{"hidden_size": 320, "norm": "rmsnorm", "bias": "none", "init_std_o": 0.00602, "init_std_up": 0.0255, "optimizer": "soap_variant", "doc_mask": false, "max_steps": 4192, "dataset": "wikipedia_en"}
Each number is 200 + 20 x the weight over the matrix's rms, rounded and kept within 0 to 999. Layers, rows and columns count from 0.

# up: layer 4 MLP up, 832x320, rms 0.135, rows 500-528, columns 240-319
# down: layer 4 MLP down (transposed), 832x320, rms 0.125, rows 500-527, columns 240-319
# gate: layer 4 MLP gate, 832x320, rms 0.129, rows 501-528, columns 240-319
up500,195,201,207,194,240,187,180,205,192,194,161,167,211,183,186,190,208,199,216,208,205,170,223,182,200,207,212,235,223,225,204,222,218,157,202,218,161,215,170,186,190,201,216,188,222,199,180,217,185,175,187,218,154,194,208,203,187,206,194,205,207,266,177,190,165,211,203,194,221,221,203,220,217,165,151,227,160,229,190,192
down500,191,220,148,225,203,199,245,204,191,169,202,185,191,192,212,206,172,214,182,165,212,200,193,180,171,193,251,218,212,226,215,219,216,187,178,192,215,191,180,237,224,199,198,194,216,207,224,184,178,190,199,222,169,244,159,252,171,174,219,193,209,211,215,194,174,194,204,182,193,189,163,207,195,220,203,175,228,187,224,213
gate501,232,209,237,233,204,185,199,192,216,207,202,201,181,223,239,219,195,171,184,208,215,151,201,177,173,212,207,181,203,191,163,205,186,216,198,187,214,227,199,195,235,195,184,187,224,187,193,228,191,218,228,200,204,175,225,191,206,210,231,184,170,201,190,170,161,186,231,198,186,229,183,213,196,206,193,222,248,219,181,172
up501,224,216,216,232,201,177,176,172,220,237,230,230,159,175,235,176,154,195,197,194,224,172,183,199,193,192,211,211,163,220,183,230,194,180,190,206,226,187,187,186,202,204,211,237,196,175,192,173,213,196,204,193,185,190,218,179,208,186,186,196,188,205,175,183,167,162,173,208,188,217,213,200,198,188,233,202,228,213,243,199
down501,190,243,203,183,170,213,204,181,208,192,209,207,211,239,204,206,215,177,202,191,215,183,168,236,170,184,208,180,189,209,186,181,180,254,173,198,193,171,233,184,241,198,163,141,155,191,216,176,202,151,174,211,199,229,208,198,172,179,173,201,209,221,211,204,189,187,210,199,194,202,199,233,217,214,171,201,196,238,186,223
gate502,226,166,195,180,199,201,212,193,203,165,209,224,199,209,216,208,214,197,194,195,188,214,213,205,203,167,162,200,216,168,196,189,200,212,192,189,174,191,180,209,215,188,169,213,178,222,191,221,200,164,186,208,201,214,189,186,185,182,176,194,206,192,195,190,219,175,216,191,195,214,186,225,183,162,201,237,184,214,229,210
up502,173,192,167,243,200,207,195,169,255,201,214,211,158,209,187,250,198,193,210,200,207,196,167,211,211,216,207,198,212,171,170,171,184,202,175,182,183,211,189,207,207,200,198,202,192,184,181,190,244,200,231,199,199,200,174,235,177,173,197,211,180,204,223,192,237,193,192,188,202,201,161,154,185,193,191,201,205,169,178,211
down502,202,185,177,173,193,183,205,203,210,181,187,168,189,178,226,223,199,190,203,193,189,212,197,205,204,182,219,195,197,217,204,165,214,165,171,186,181,219,193,200,161,161,200,174,224,182,184,193,186,201,227,171,168,219,190,203,198,184,193,212,192,217,172,193,243,185,179,161,217,240,166,193,185,180,221,213,187,213,165,192
gate503,193,163,190,206,200,166,244,194,203,197,202,220,169,180,231,178,176,218,187,234,183,201,179,226,188,188,158,188,208,192,184,201,212,213,191,216,232,244,232,231,191,208,218,202,195,178,247,202,178,225,167,211,213,199,199,194,180,226,210,164,202,188,210,187,249,201,200,192,218,209,209,185,216,225,196,162,229,204,181,171
up503,197,201,218,195,191,197,233,181,172,222,227,190,194,171,176,168,203,189,192,186,226,190,176,194,216,174,180,223,246,179,203,202,223,202,203,195,208,228,186,212,218,186,160,216,240,189,199,204,224,200,187,217,208,209,223,224,233,207,165,213,174,196,210,231,186,183,211,223,196,203,220,221,169,180,235,159,228,216,214,237
down503,214,233,196,200,196,191,207,157,202,190,230,195,226,193,215,199,213,165,242,227,208,194,196,204,210,179,188,202,236,155,163,210,179,167,203,169,178,174,216,245,189,200,169,196,229,198,163,192,188,229,234,186,181,199,193,159,173,188,212,176,158,222,215,227,233,179,225,238,197,226,246,182,183,196,194,197,207,197,234,235
gate504,201,234,206,229,210,217,202,198,198,187,224,193,183,136,203,218,203,189,245,194,233,205,189,205,214,208,205,172,194,232,205,236,189,201,183,213,181,183,209,196,188,174,185,176,212,211,188,171,208,236,211,230,178,223,215,216,194,195,208,223,182,184,216,228,200,207,192,202,244,226,201,208,210,210,224,201,193,216,189,212
up504,196,201,181,183,203,190,194,225,178,218,228,188,187,214,209,143,178,189,211,176,204,214,228,217,264,175,199,165,200,186,186,217,206,200,200,207,209,179,187,195,210,180,225,187,215,233,219,196,184,232,215,159,207,223,195,177,210,254,209,200,222,241,204,209,180,199,165,223,226,217,180,209,198,213,220,171,179,169,226,164
down504,215,208,200,221,178,205,188,187,174,218,177,205,194,207,210,221,248,219,191,218,206,237,232,196,226,199,188,232,178,177,185,230,168,209,169,200,165,242,224,196,195,199,216,220,218,195,189,195,230,173,192,208,196,207,203,208,182,201,231,196,159,206,200,209,212,190,203,204,205,196,206,214,189,228,200,197,214,210,172,208
gate505,213,251,206,224,164,189,179,198,212,235,220,198,214,182,167,240,211,198,182,216,204,203,242,201,239,236,168,219,231,235,244,200,218,185,186,211,223,199,182,225,186,186,189,224,199,212,219,227,195,210,181,216,188,192,207,190,205,170,192,180,217,170,230,221,206,204,201,212,184,161,194,166,183,198,198,187,214,208,198,200
up505,275,199,196,184,218,195,218,217,208,209,172,218,204,210,164,202,178,211,181,209,216,156,176,191,177,169,192,204,199,191,190,196,190,183,231,188,178,178,200,193,192,208,182,136,186,224,193,235,183,206,222,223,216,204,208,193,176,232,183,189,217,226,154,203,229,167,173,171,218,184,208,187,196,224,198,213,184,210,196,179
down505,183,195,164,185,240,172,229,188,204,200,166,194,204,214,197,150,198,213,190,202,177,217,174,193,202,189,180,223,211,214,163,153,203,216,171,189,226,183,203,222,173,210,195,228,199,204,197,229,183,224,224,208,219,235,200,144,191,200,216,222,198,236,242,218,190,223,201,196,206,218,186,213,219,221,202,200,202,182,197,186
gate506,188,190,231,215,202,226,206,226,216,204,206,195,197,189,189,187,213,209,202,246,202,226,209,198,183,178,222,229,172,170,188,221,183,223,190,191,217,230,203,211,238,204,174,237,171,188,185,225,232,221,190,185,218,230,198,221,215,184,144,205,213,200,158,191,221,203,211,199,201,196,204,211,203,189,215,220,185,227,210,188
up506,181,194,193,209,194,198,212,192,185,203,208,178,202,164,188,191,205,198,234,224,214,205,230,194,162,209,232,230,187,174,197,211,194,198,190,209,230,192,184,208,212,208,189,199,187,219,226,230,208,199,167,195,223,185,214,197,205,200,197,199,197,181,185,208,186,231,182,222,160,194,188,210,179,180,205,222,193,205,176,235
down506,207,199,161,222,178,202,210,217,202,199,235,199,204,198,194,171,208,211,236,208,159,142,190,204,177,221,172,167,191,230,178,197,223,211,214,223,178,175,202,201,192,186,168,197,206,206,227,201,160,224,215,184,193,226,203,216,202,249,193,203,229,187,191,206,169,178,205,170,196,187,211,215,184,221,196,205,177,211,179,222
gate507,194,175,194,188,178,200,234,209,218,170,197,237,212,185,161,187,169,166,197,201,211,212,208,202,158,224,171,201,208,178,177,183,188,196,222,213,227,247,187,206,230,200,221,217,214,205,180,158,205,211,212,207,186,164,214,160,226,217,172,198,196,205,207,174,210,187,141,173,218,193,184,201,195,193,190,216,182,205,225,229
up507,199,197,202,207,232,190,199,216,197,201,183,215,210,190,241,195,167,204,207,176,234,165,165,186,195,211,169,188,189,190,224,158,217,185,164,210,215,177,211,201,230,192,194,221,205,228,174,221,143,203,190,181,210,213,214,255,231,198,243,195,207,194,232,205,228,194,200,207,205,200,183,217,213,193,206,198,181,192,204,158
down507,162,197,203,190,190,138,190,187,209,166,200,202,184,170,205,177,162,185,192,200,234,184,208,185,208,226,216,213,219,186,174,176,170,206,214,214,183,156,210,221,210,147,185,217,164,194,210,214,204,198,199,203,196,195,182,213,211,192,193,221,210,173,171,195,191,217,182,178,193,206,203,183,186,190,168,199,173,170,177,234
gate508,197,168,188,221,183,219,228,201,207,189,183,195,195,204,202,190,200,198,216,173,199,216,198,188,221,181,182,228,163,187,199,199,193,196,186,179,187,205,180,208,231,236,233,198,208,203,203,171,222,191,223,190,199,177,171,213,228,218,219,186,197,228,186,188,204,204,208,170,228,161,219,206,206,168,252,164,197,201,208,189
up508,246,193,198,202,214,188,185,182,209,181,200,175,228,212,193,206,179,212,196,207,195,250,197,168,213,190,200,182,193,155,209,185,204,187,228,202,220,179,189,174,191,210,183,223,212,214,167,192,206,199,168,186,180,190,191,179,216,205,246,221,221,237,221,198,220,210,203,210,229,189,230,182,216,169,177,148,214,226,194,184
down508,199,208,216,190,163,209,208,223,227,191,190,202,199,170,196,220,215,222,200,196,187,233,200,199,206,221,191,207,186,232,206,213,183,205,181,187,219,195,210,216,200,157,230,195,212,187,227,231,224,208,215,207,203,164,212,191,211,228,193,177,217,199,207,184,179,204,197,187,166,197,214,202,183,180,180,187,205,194,214,189
gate509,210,221,214,192,170,195,199,221,204,232,197,201,229,192,207,235,192,226,192,174,186,230,158,182,169,216,229,238,171,205,209,192,175,194,201,207,233,178,187,204,226,220,208,182,206,214,224,180,213,236,206,161,235,208,205,192,188,199,193,200,183,185,208,231,201,178,171,156,158,177,174,234,150,228,225,199,231,199,182,154
up509,203,181,210,214,160,191,213,209,206,264,215,188,170,218,178,196,210,245,193,178,193,188,147,161,187,225,186,230,217,212,225,195,186,200,186,209,209,187,189,224,183,179,199,235,200,189,214,175,216,225,240,207,214,203,196,228,230,215,228,176,188,198,185,202,226,194,218,178,214,188,165,192,188,208,205,229,271,226,222,187
down509,170,206,218,208,206,207,204,208,194,225,213,227,205,207,214,200,196,199,197,181,205,205,172,202,224,209,208,190,210,186,190,190,213,171,175,219,224,203,232,204,199,164,207,210,217,189,232,201,225,199,221,197,218,211,203,196,212,208,157,238,181,210,211,215,197,210,206,212,168,160,194,198,229,213,211,217,216,195,210,237
gate510,215,173,176,175,207,201,224,200,179,218,204,194,189,206,202,202,189,239,186,213,202,154,206,223,219,212,207,208,202,197,182,212,192,201,187,219,199,184,224,186,196,210,164,184,180,175,222,200,199,220,188,254,253,209,185,206,215,183,210,198,199,209,176,194,215,197,209,189,177,229,215,208,213,178,217,200,199,219,196,204
up510,221,204,214,237,190,175,209,213,204,221,205,164,192,198,212,188,178,226,204,229,216,195,200,238,204,224,202,219,180,225,227,213,190,198,182,178,193,161,221,189,183,230,219,222,212,219,178,200,169,166,211,221,211,205,179,155,196,192,183,191,178,226,203,207,193,195,231,183,211,197,215,183,221,215,211,211,166,185,225,215
down510,169,225,207,149,215,181,197,155,198,190,199,157,165,203,177,195,216,180,211,210,185,199,205,198,213,220,186,208,210,186,179,193,185,228,207,186,208,152,209,223,192,202,194,182,188,200,190,172,172,191,184,162,217,197,207,228,214,220,179,199,210,197,163,165,172,202,234,177,254,220,220,212,203,195,180,177,244,206,196,195
gate511,241,217,239,220,212,181,180,207,233,230,176,177,201,207,177,213,186,198,189,225,220,187,217,239,197,205,205,199,211,204,185,200,225,261,229,231,240,190,206,219,193,230,172,224,226,229,181,195,181,215,176,193,216,199,220,187,223,177,185,200,179,215,190,177,199,206,199,211,210,187,202,239,185,214,249,206,217,216,239,201
up511,210,203,179,221,222,175,210,195,209,202,235,152,234,182,196,200,191,191,223,220,191,242,176,198,194,219,230,186,192,163,213,176,210,188,242,201,169,192,187,217,175,208,224,143,250,234,217,195,189,200,179,170,222,189,211,214,206,217,185,224,225,189,183,206,178,221,211,208,162,143,208,217,218,192,193,209,223,219,200,173
down511,207,186,172,193,217,204,199,185,190,214,204,192,206,189,200,218,211,210,210,199,197,193,220,217,212,166,193,175,182,213,187,175,180,209,247,161,209,236,214,286,241,225,207,216,213,239,194,195,193,193,208,198,181,221,197,202,176,184,231,220,191,239,190,195,192,184,202,187,230,165,230,201,200,216,193,190,168,200,241,163
gate512,166,175,241,188,215,215,199,168,204,184,192,181,212,174,217,205,215,204,163,212,200,193,233,176,211,187,199,207,170,221,197,190,203,243,184,211,204,199,187,207,180,206,162,178,178,184,218,173,211,182,213,192,232,219,184,169,214,220,199,164,205,186,229,187,227,202,198,182,196,223,213,218,208,230,198,247,217,195,189,216
up512,212,175,165,203,174,186,200,218,207,240,181,216,172,195,182,155,212,216,222,173,198,208,201,221,185,220,201,162,204,223,153,199,213,184,199,172,195,193,204,194,180,178,215,213,172,212,210,210,198,208,219,202,169,194,168,240,197,198,178,232,206,198,189,203,178,196,181,234,189,197,180,183,170,190,187,192,176,220,206,189
down512,184,199,200,170,190,197,188,178,217,181,206,179,186,231,209,215,207,189,185,191,200,207,208,201,204,218,192,181,161,197,173,205,189,203,198,177,174,167,236,211,176,252,183,241,203,190,204,195,200,211,197,175,225,162,192,223,193,201,199,220,186,197,218,205,191,216,188,213,217,190,209,187,184,203,222,171,190,200,183,212
gate513,183,182,254,223,192,235,193,207,183,181,226,218,206,196,249,216,208,188,207,178,198,189,184,214,201,201,188,199,203,225,179,199,217,198,203,218,204,172,211,253,182,210,208,193,183,197,223,215,203,184,200,229,198,239,199,207,170,164,192,184,216,211,222,230,200,199,195,190,199,167,198,204,208,204,241,181,184,182,167,190
up513,173,230,210,192,214,200,197,185,187,189,191,195,195,197,193,199,239,185,182,199,202,212,177,197,161,173,203,217,228,198,219,165,199,197,234,188,189,211,210,163,184,214,201,198,230,199,180,183,247,197,199,200,189,211,209,205,210,208,163,213,184,203,204,190,211,209,201,209,180,226,179,203,210,182,167,205,217,163,190,200
down513,193,210,224,180,212,175,207,211,212,226,178,188,208,201,221,210,233,195,233,199,210,198,209,197,186,191,185,197,193,205,200,181,168,163,230,147,250,219,195,204,186,173,185,194,223,226,161,228,186,191,169,190,197,234,190,215,189,197,229,193,178,197,161,158,212,178,252,217,198,184,197,204,211,208,214,209,201,161,162,190
gate514,220,172,207,196,214,214,225,211,182,192,190,184,213,184,170,201,184,231,240,180,219,217,171,175,195,195,200,203,249,237,195,178,213,187,191,204,204,208,181,194,194,181,195,224,178,200,205,222,199,233,170,220,198,202,220,232,207,258,184,184,172,196,225,182,178,187,194,216,205,187,191,233,203,223,233,218,213,183,216,211
up514,212,204,188,190,198,226,204,157,190,201,183,202,223,189,172,211,198,199,211,186,197,225,195,181,179,161,189,182,231,189,192,200,226,182,193,189,200,206,217,201,185,217,238,209,211,199,217,196,190,189,205,193,196,209,216,218,216,238,187,206,203,219,210,191,157,224,203,205,225,198,180,215,229,228,226,216,221,154,195,211
down514,188,187,196,215,179,188,213,201,180,234,168,205,200,186,224,217,205,226,215,216,214,206,193,198,216,221,178,213,168,198,197,170,176,228,253,213,167,184,192,173,194,212,207,181,185,203,182,203,172,187,187,180,191,196,181,209,226,218,186,165,252,232,214,176,230,225,228,206,219,181,193,171,183,196,215,192,179,227,199,201
gate515,214,198,225,175,200,208,203,161,225,186,201,208,173,218,216,230,203,162,217,222,148,184,189,223,198,187,199,214,192,193,188,187,212,176,204,248,209,234,180,186,179,197,178,178,203,219,214,197,213,198,217,207,241,177,207,160,218,164,226,196,237,209,167,215,169,197,176,198,226,223,191,174,187,270,192,221,230,174,201,204
up515,206,163,227,211,205,230,190,189,211,233,185,181,221,220,198,217,196,158,218,196,165,197,222,200,184,205,248,194,191,231,198,214,172,195,198,197,213,218,172,222,193,226,187,201,224,170,186,208,207,220,235,185,203,209,181,202,221,179,189,173,204,217,179,155,226,179,199,200,209,230,229,176,196,230,216,179,221,209,211,155
down515,209,186,216,188,168,187,203,183,212,211,211,173,175,199,230,194,189,240,231,184,191,214,179,183,183,261,207,211,193,193,192,200,187,212,153,180,211,184,236,216,194,195,192,193,187,173,180,180,230,214,205,172,196,210,211,226,216,197,177,229,183,183,200,189,190,187,211,214,210,202,199,194,196,196,196,226,205,190,169,204
gate516,209,191,204,198,211,196,183,194,164,196,221,198,174,202,233,197,202,189,177,188,190,242,213,198,219,237,156,253,178,226,211,226,207,188,163,203,189,222,201,223,166,192,220,200,205,226,166,193,169,175,199,186,166,219,202,219,212,207,194,188,174,173,251,221,212,194,226,203,211,219,189,198,270,209,219,190,241,213,203,157
up516,204,226,207,231,202,223,215,241,183,194,194,214,205,207,207,176,210,187,171,176,192,211,211,164,209,197,192,214,201,205,213,211,200,201,187,164,226,182,193,204,166,189,209,220,192,191,216,207,185,191,208,164,231,178,227,207,210,191,224,164,216,200,229,218,228,198,232,207,216,236,202,223,183,183,187,193,241,178,220,222
down516,219,218,168,215,230,194,216,222,205,216,180,187,166,219,182,205,217,203,219,193,151,174,184,210,206,211,227,210,200,204,198,204,222,160,213,193,181,212,231,209,206,228,222,204,183,205,209,213,217,166,205,167,239,159,189,207,206,193,190,196,227,238,206,207,191,199,182,219,205,199,149,203,194,189,202,235,231,213,261,206
gate517,141,185,181,177,170,174,213,197,221,218,188,204,217,169,233,225,191,235,215,220,214,217,199,225,208,192,223,219,193,171,198,190,196,217,172,192,181,205,223,146,151,215,283,194,228,176,172,213,204,216,187,182,179,183,229,173,241,186,225,183,183,189,183,219,204,211,198,213,213,172,165,229,175,211,214,197,211,183,214,224
up517,252,182,194,228,198,248,156,216,155,180,215,232,188,227,224,243,196,195,214,184,190,212,182,191,174,183,205,224,240,205,161,176,200,226,254,166,212,213,197,195,201,182,180,200,204,181,188,215,192,190,225,215,179,182,264,190,232,232,189,201,194,190,226,204,236,186,214,208,199,204,219,180,171,195,182,157,197,201,214,203
down517,187,215,241,236,208,177,206,204,172,158,240,222,170,148,215,186,216,253,189,197,198,212,227,202,222,230,212,198,215,232,203,188,189,203,228,191,163,207,213,172,199,200,194,218,208,166,196,223,207,239,217,219,195,191,203,183,186,187,220,192,219,231,220,198,217,207,219,197,187,189,179,156,214,198,181,187,208,176,191,229
gate518,164,239,209,192,212,183,234,207,194,207,188,215,216,185,194,204,207,203,183,177,209,195,226,164,210,207,185,194,234,174,198,189,183,214,194,179,209,179,189,231,231,225,216,200,209,177,201,185,207,232,187,200,203,192,127,189,170,180,181,210,224,175,200,184,204,238,200,176,224,176,199,182,171,162,193,217,196,166,244,203
up518,160,230,164,193,223,203,173,210,212,214,182,192,179,194,195,224,208,205,188,216,190,203,172,180,217,205,187,231,207,201,197,221,196,182,214,192,204,169,171,144,211,216,193,169,180,193,186,173,197,189,199,207,217,213,257,225,200,199,203,182,193,179,155,193,241,201,206,231,199,196,214,215,166,208,225,209,198,239,178,190
down518,196,180,201,173,211,190,183,188,218,210,209,190,135,210,194,225,175,239,185,201,204,165,174,195,200,167,249,208,178,212,190,212,202,236,204,185,217,197,216,204,213,151,219,188,179,241,200,182,214,190,215,206,219,200,170,171,215,195,179,194,182,196,192,222,180,178,226,159,168,187,170,204,198,235,194,207,209,225,151,164
gate519,181,181,191,219,219,198,185,217,179,166,203,216,176,194,230,198,214,223,234,208,192,189,207,200,203,164,189,185,184,187,167,221,199,195,239,229,173,272,211,244,211,234,186,177,181,218,220,178,204,197,231,190,212,215,233,210,178,226,163,204,234,204,206,216,161,173,200,173,175,181,211,166,197,210,162,177,200,209,200,207
up519,225,211,207,223,184,211,227,185,201,219,206,235,195,187,165,216,189,151,203,199,221,229,220,197,212,221,204,201,179,203,262,217,238,192,200,208,228,161,174,223,230,195,164,201,181,196,203,227,171,215,176,215,168,208,211,191,185,194,202,227,173,209,207,168,178,202,230,232,209,188,167,178,190,277,215,237,200,192,189,154
down519,194,170,219,221,205,192,189,194,221,177,181,221,214,196,185,181,218,211,208,178,212,196,166,226,184,189,202,195,190,217,206,210,197,227,198,188,204,183,193,202,196,208,190,197,211,212,181,202,207,209,223,231,184,199,219,197,166,211,187,187,174,175,234,202,211,190,189,227,215,182,201,246,221,207,215,229,199,200,211,214
gate520,174,195,176,186,221,167,171,180,178,177,197,183,220,166,176,231,212,195,208,168,226,194,178,217,187,157,190,204,182,184,179,172,170,193,215,224,198,214,163,187,204,218,193,200,211,182,174,190,195,200,174,219,213,160,196,248,204,208,195,193,203,205,203,152,168,172,195,184,161,225,190,185,168,237,221,162,219,192,185,239
up520,181,203,228,189,186,205,208,220,196,198,204,187,218,211,213,170,169,202,192,217,213,197,218,177,195,248,199,212,187,169,210,178,174,177,190,205,227,203,207,206,250,219,201,238,207,205,209,247,200,223,195,212,202,193,191,191,211,207,226,205,209,197,202,213,208,233,184,227,200,186,197,192,213,167,185,225,174,188,226,215
down520,195,229,201,209,211,242,182,185,209,202,215,181,193,217,218,213,206,219,210,169,207,171,179,193,180,191,211,193,222,229,208,218,202,174,200,170,219,195,217,163,215,166,200,209,201,190,205,208,203,222,189,182,184,189,205,212,221,159,211,222,196,165,191,235,197,186,205,230,234,222,204,226,189,161,208,180,214,218,211,215
gate521,203,220,242,231,188,187,154,197,242,175,249,167,190,228,197,180,218,199,233,178,169,223,214,166,198,186,188,173,226,178,214,213,226,224,177,240,235,184,178,166,227,206,204,199,191,186,208,183,197,177,208,207,224,171,228,193,176,211,188,219,207,186,179,213,197,189,149,205,215,204,216,217,212,204,185,150,218,235,211,234
up521,259,209,191,234,192,173,173,196,214,171,228,189,210,206,171,217,196,178,221,222,149,182,163,182,216,202,199,178,245,198,225,238,203,216,173,241,188,143,191,189,208,241,166,202,187,200,225,185,166,188,197,224,210,214,206,178,203,216,190,216,236,207,190,219,201,197,207,191,183,212,191,256,213,187,174,169,225,195,213,234
down521,209,181,194,198,192,175,214,235,202,214,178,199,236,191,234,187,167,221,173,191,244,206,225,225,215,225,193,192,190,208,180,196,228,191,190,203,223,180,224,226,172,220,189,216,159,164,216,155,196,206,196,222,138,216,210,182,200,196,202,222,225,194,222,228,235,225,202,204,221,205,166,171,192,199,179,189,174,194,213,193
gate522,205,184,197,238,227,215,192,203,194,221,212,156,201,222,216,191,216,220,198,203,196,198,173,175,183,193,193,192,209,186,168,242,196,197,207,221,215,159,199,243,233,216,230,187,201,168,182,199,179,236,228,201,183,207,207,217,225,203,188,206,184,191,177,221,203,188,204,214,166,206,219,205,184,197,178,170,219,205,229,215
up522,180,202,226,231,211,179,224,194,147,226,222,219,210,179,203,211,204,203,175,189,233,250,201,211,208,221,205,176,204,215,189,199,182,195,227,203,226,193,213,176,257,203,195,209,211,186,209,182,236,227,186,192,202,180,180,209,199,189,205,187,209,220,201,215,207,209,226,152,201,177,207,123,173,191,221,208,248,214,206,203
down522,211,213,175,192,204,197,187,193,228,194,216,169,197,229,205,192,226,177,162,212,195,196,178,226,175,199,202,189,203,174,166,178,163,220,221,194,224,203,208,215,186,177,186,197,198,169,201,225,206,183,190,205,246,216,195,180,204,204,201,207,212,184,202,197,211,206,182,191,191,197,227,194,217,188,204,209,199,219,191,221
gate523,169,207,193,185,208,195,175,215,201,212,239,184,188,215,174,235,223,191,210,207,214,193,198,204,185,211,219,188,191,209,192,208,184,217,172,230,189,219,177,181,192,197,247,222,233,188,196,196,226,209,169,217,224,198,221,196,222,203,203,175,184,212,197,222,179,182,180,200,169,191,192,207,212,200,220,133,210,234,194,223
up523,207,180,186,225,189,205,215,199,184,180,193,209,201,206,229,178,226,204,234,188,169,207,184,201,209,201,234,206,199,184,200,186,171,208,175,198,210,161,196,200,257,166,206,206,192,163,208,199,223,207,244,211,212,220,200,171,215,197,224,230,173,199,223,203,230,195,213,224,228,157,217,197,195,194,192,219,197,204,203,236
down523,201,171,247,215,164,183,218,211,222,202,204,183,201,226,162,196,184,202,203,221,189,199,208,203,174,234,164,190,230,190,210,221,188,216,222,215,210,207,200,195,208,150,178,213,220,203,215,138,226,186,236,164,184,189,202,188,217,209,203,175,172,164,200,220,193,239,204,223,199,192,192,196,177,206,200,208,196,183,213,183
gate524,188,178,187,204,239,200,180,190,194,208,223,202,192,203,201,221,241,233,171,228,191,176,195,193,230,213,232,198,205,194,191,227,221,225,224,200,183,221,196,168,202,224,229,216,195,178,197,192,197,189,172,205,164,203,173,231,210,197,176,203,201,207,202,224,169,202,201,214,220,176,225,193,208,215,195,204,179,221,219,223
up524,248,207,219,181,173,185,201,221,187,174,232,193,169,192,207,179,198,183,190,195,177,216,230,219,184,226,221,176,166,180,182,214,223,215,220,180,185,200,190,211,224,202,229,179,183,219,202,215,201,199,191,178,197,197,195,239,201,163,212,197,209,186,213,173,240,190,194,210,187,212,210,214,216,234,235,211,163,201,212,223
down524,212,200,197,256,235,215,177,199,223,186,184,185,167,255,176,224,217,195,202,225,226,170,202,213,195,186,237,184,219,169,175,203,211,165,179,177,201,199,199,225,221,207,167,185,204,187,209,223,181,204,223,211,218,219,192,181,188,216,186,192,157,210,191,208,156,172,207,202,210,229,222,191,215,193,183,225,208,182,216,246
gate525,197,160,190,197,179,190,227,225,223,182,215,187,194,167,215,171,180,191,201,232,183,202,202,196,200,210,201,200,179,220,204,182,165,167,169,203,185,215,215,212,219,217,185,171,196,174,207,214,198,210,199,201,209,207,190,201,179,142,185,180,195,185,205,194,192,202,212,196,242,181,219,183,211,180,219,204,235,184,200,209
up525,226,164,196,230,214,227,210,198,223,195,177,228,214,219,201,201,189,192,192,220,222,197,175,215,187,214,197,206,214,214,188,168,215,197,194,185,220,233,200,157,183,179,167,204,244,179,136,197,198,136,201,161,237,193,206,190,191,204,194,195,185,181,214,194,193,206,187,209,215,252,224,203,214,188,200,195,187,205,174,200
down525,198,198,199,207,226,205,179,193,230,209,193,185,176,213,240,177,205,227,194,185,182,188,205,209,213,201,198,196,203,171,184,187,155,213,235,220,197,216,196,207,231,223,186,219,198,193,217,204,186,236,202,205,205,195,168,221,184,201,216,200,176,177,218,209,171,214,225,219,216,209,179,186,198,236,193,215,200,167,221,213
gate526,210,190,231,200,228,168,232,186,204,209,184,200,154,181,220,166,212,240,208,251,244,206,183,188,198,141,188,176,211,175,163,212,216,192,182,178,192,204,233,181,209,215,226,183,174,182,232,205,200,212,208,197,222,180,240,203,206,210,188,219,207,219,218,229,240,182,211,196,184,209,202,245,191,186,163,211,189,210,189,168
up526,208,233,191,191,229,220,199,213,209,200,204,176,211,242,227,208,192,208,228,215,204,191,203,199,203,213,215,183,174,196,191,172,204,216,217,231,175,172,198,187,189,215,190,199,246,204,204,159,209,214,178,188,234,184,215,138,188,202,217,210,208,231,187,223,197,169,195,182,210,215,190,235,189,220,178,164,181,210,178,195
down526,184,168,183,203,201,207,197,196,218,227,197,178,214,253,154,188,231,208,195,188,206,178,202,185,200,195,196,172,163,166,216,239,160,245,220,205,174,198,189,177,209,211,208,233,233,168,199,213,215,203,206,157,213,208,186,207,198,209,201,205,179,175,189,175,190,245,177,235,244,187,186,233,172,173,203,195,212,212,220,197
gate527,202,186,219,209,212,207,213,182,188,181,211,209,238,212,203,210,216,197,196,220,208,208,186,206,210,198,204,197,190,210,227,204,231,217,194,202,193,219,229,175,167,207,231,189,181,220,216,196,226,230,219,183,203,174,185,199,178,204,210,216,219,211,204,225,180,210,196,235,200,183,199,199,190,192,209,229,172,209,214,197
up527,169,199,172,173,199,197,192,195,243,179,219,197,176,176,189,185,192,176,203,207,210,209,198,200,210,218,221,192,211,149,189,194,177,203,234,212,185,214,216,196,210,205,222,197,188,201,173,200,196,190,192,186,176,178,222,201,142,194,165,158,159,210,193,220,179,182,218,199,191,240,238,184,182,185,166,221,231,192,203,220
down527,182,209,167,239,211,213,209,204,228,181,188,175,224,196,236,201,200,205,230,211,222,201,205,186,224,215,192,205,208,217,201,188,207,191,189,184,192,186,220,215,223,213,211,231,193,192,210,189,184,225,234,185,199,238,215,202,166,238,207,192,205,184,219,133,195,186,186,219,170,195,234,188,199,158,207,151,175,218,227,171
gate528,226,194,216,204,182,207,214,227,209,205,198,193,182,161,196,177,194,215,215,207,209,173,200,161,194,218,176,208,202,178,215,216,222,173,194,192,191,200,178,201,177,222,193,208,184,202,174,220,148,192,191,183,230,192,210,207,188,222,214,202,242,181,184,207,190,209,230,171,198,221,185,227,174,202,194,180,188,213,186,229
up528,190,193,187,175,203,202,228,197,227,193,196,206,180,233,200,178,191,156,187,187,210,221,182,188,229,196,169,247,212,202,227,192,172,184,174,193,212,213,233,225,208,179,197,197,150,223,204,171,233,202,207,183,230,200,243,176,187,176,207,206,199,195,197,206,161,166,184,198,204,218,198,212,179,169,177,183,183,196,213,213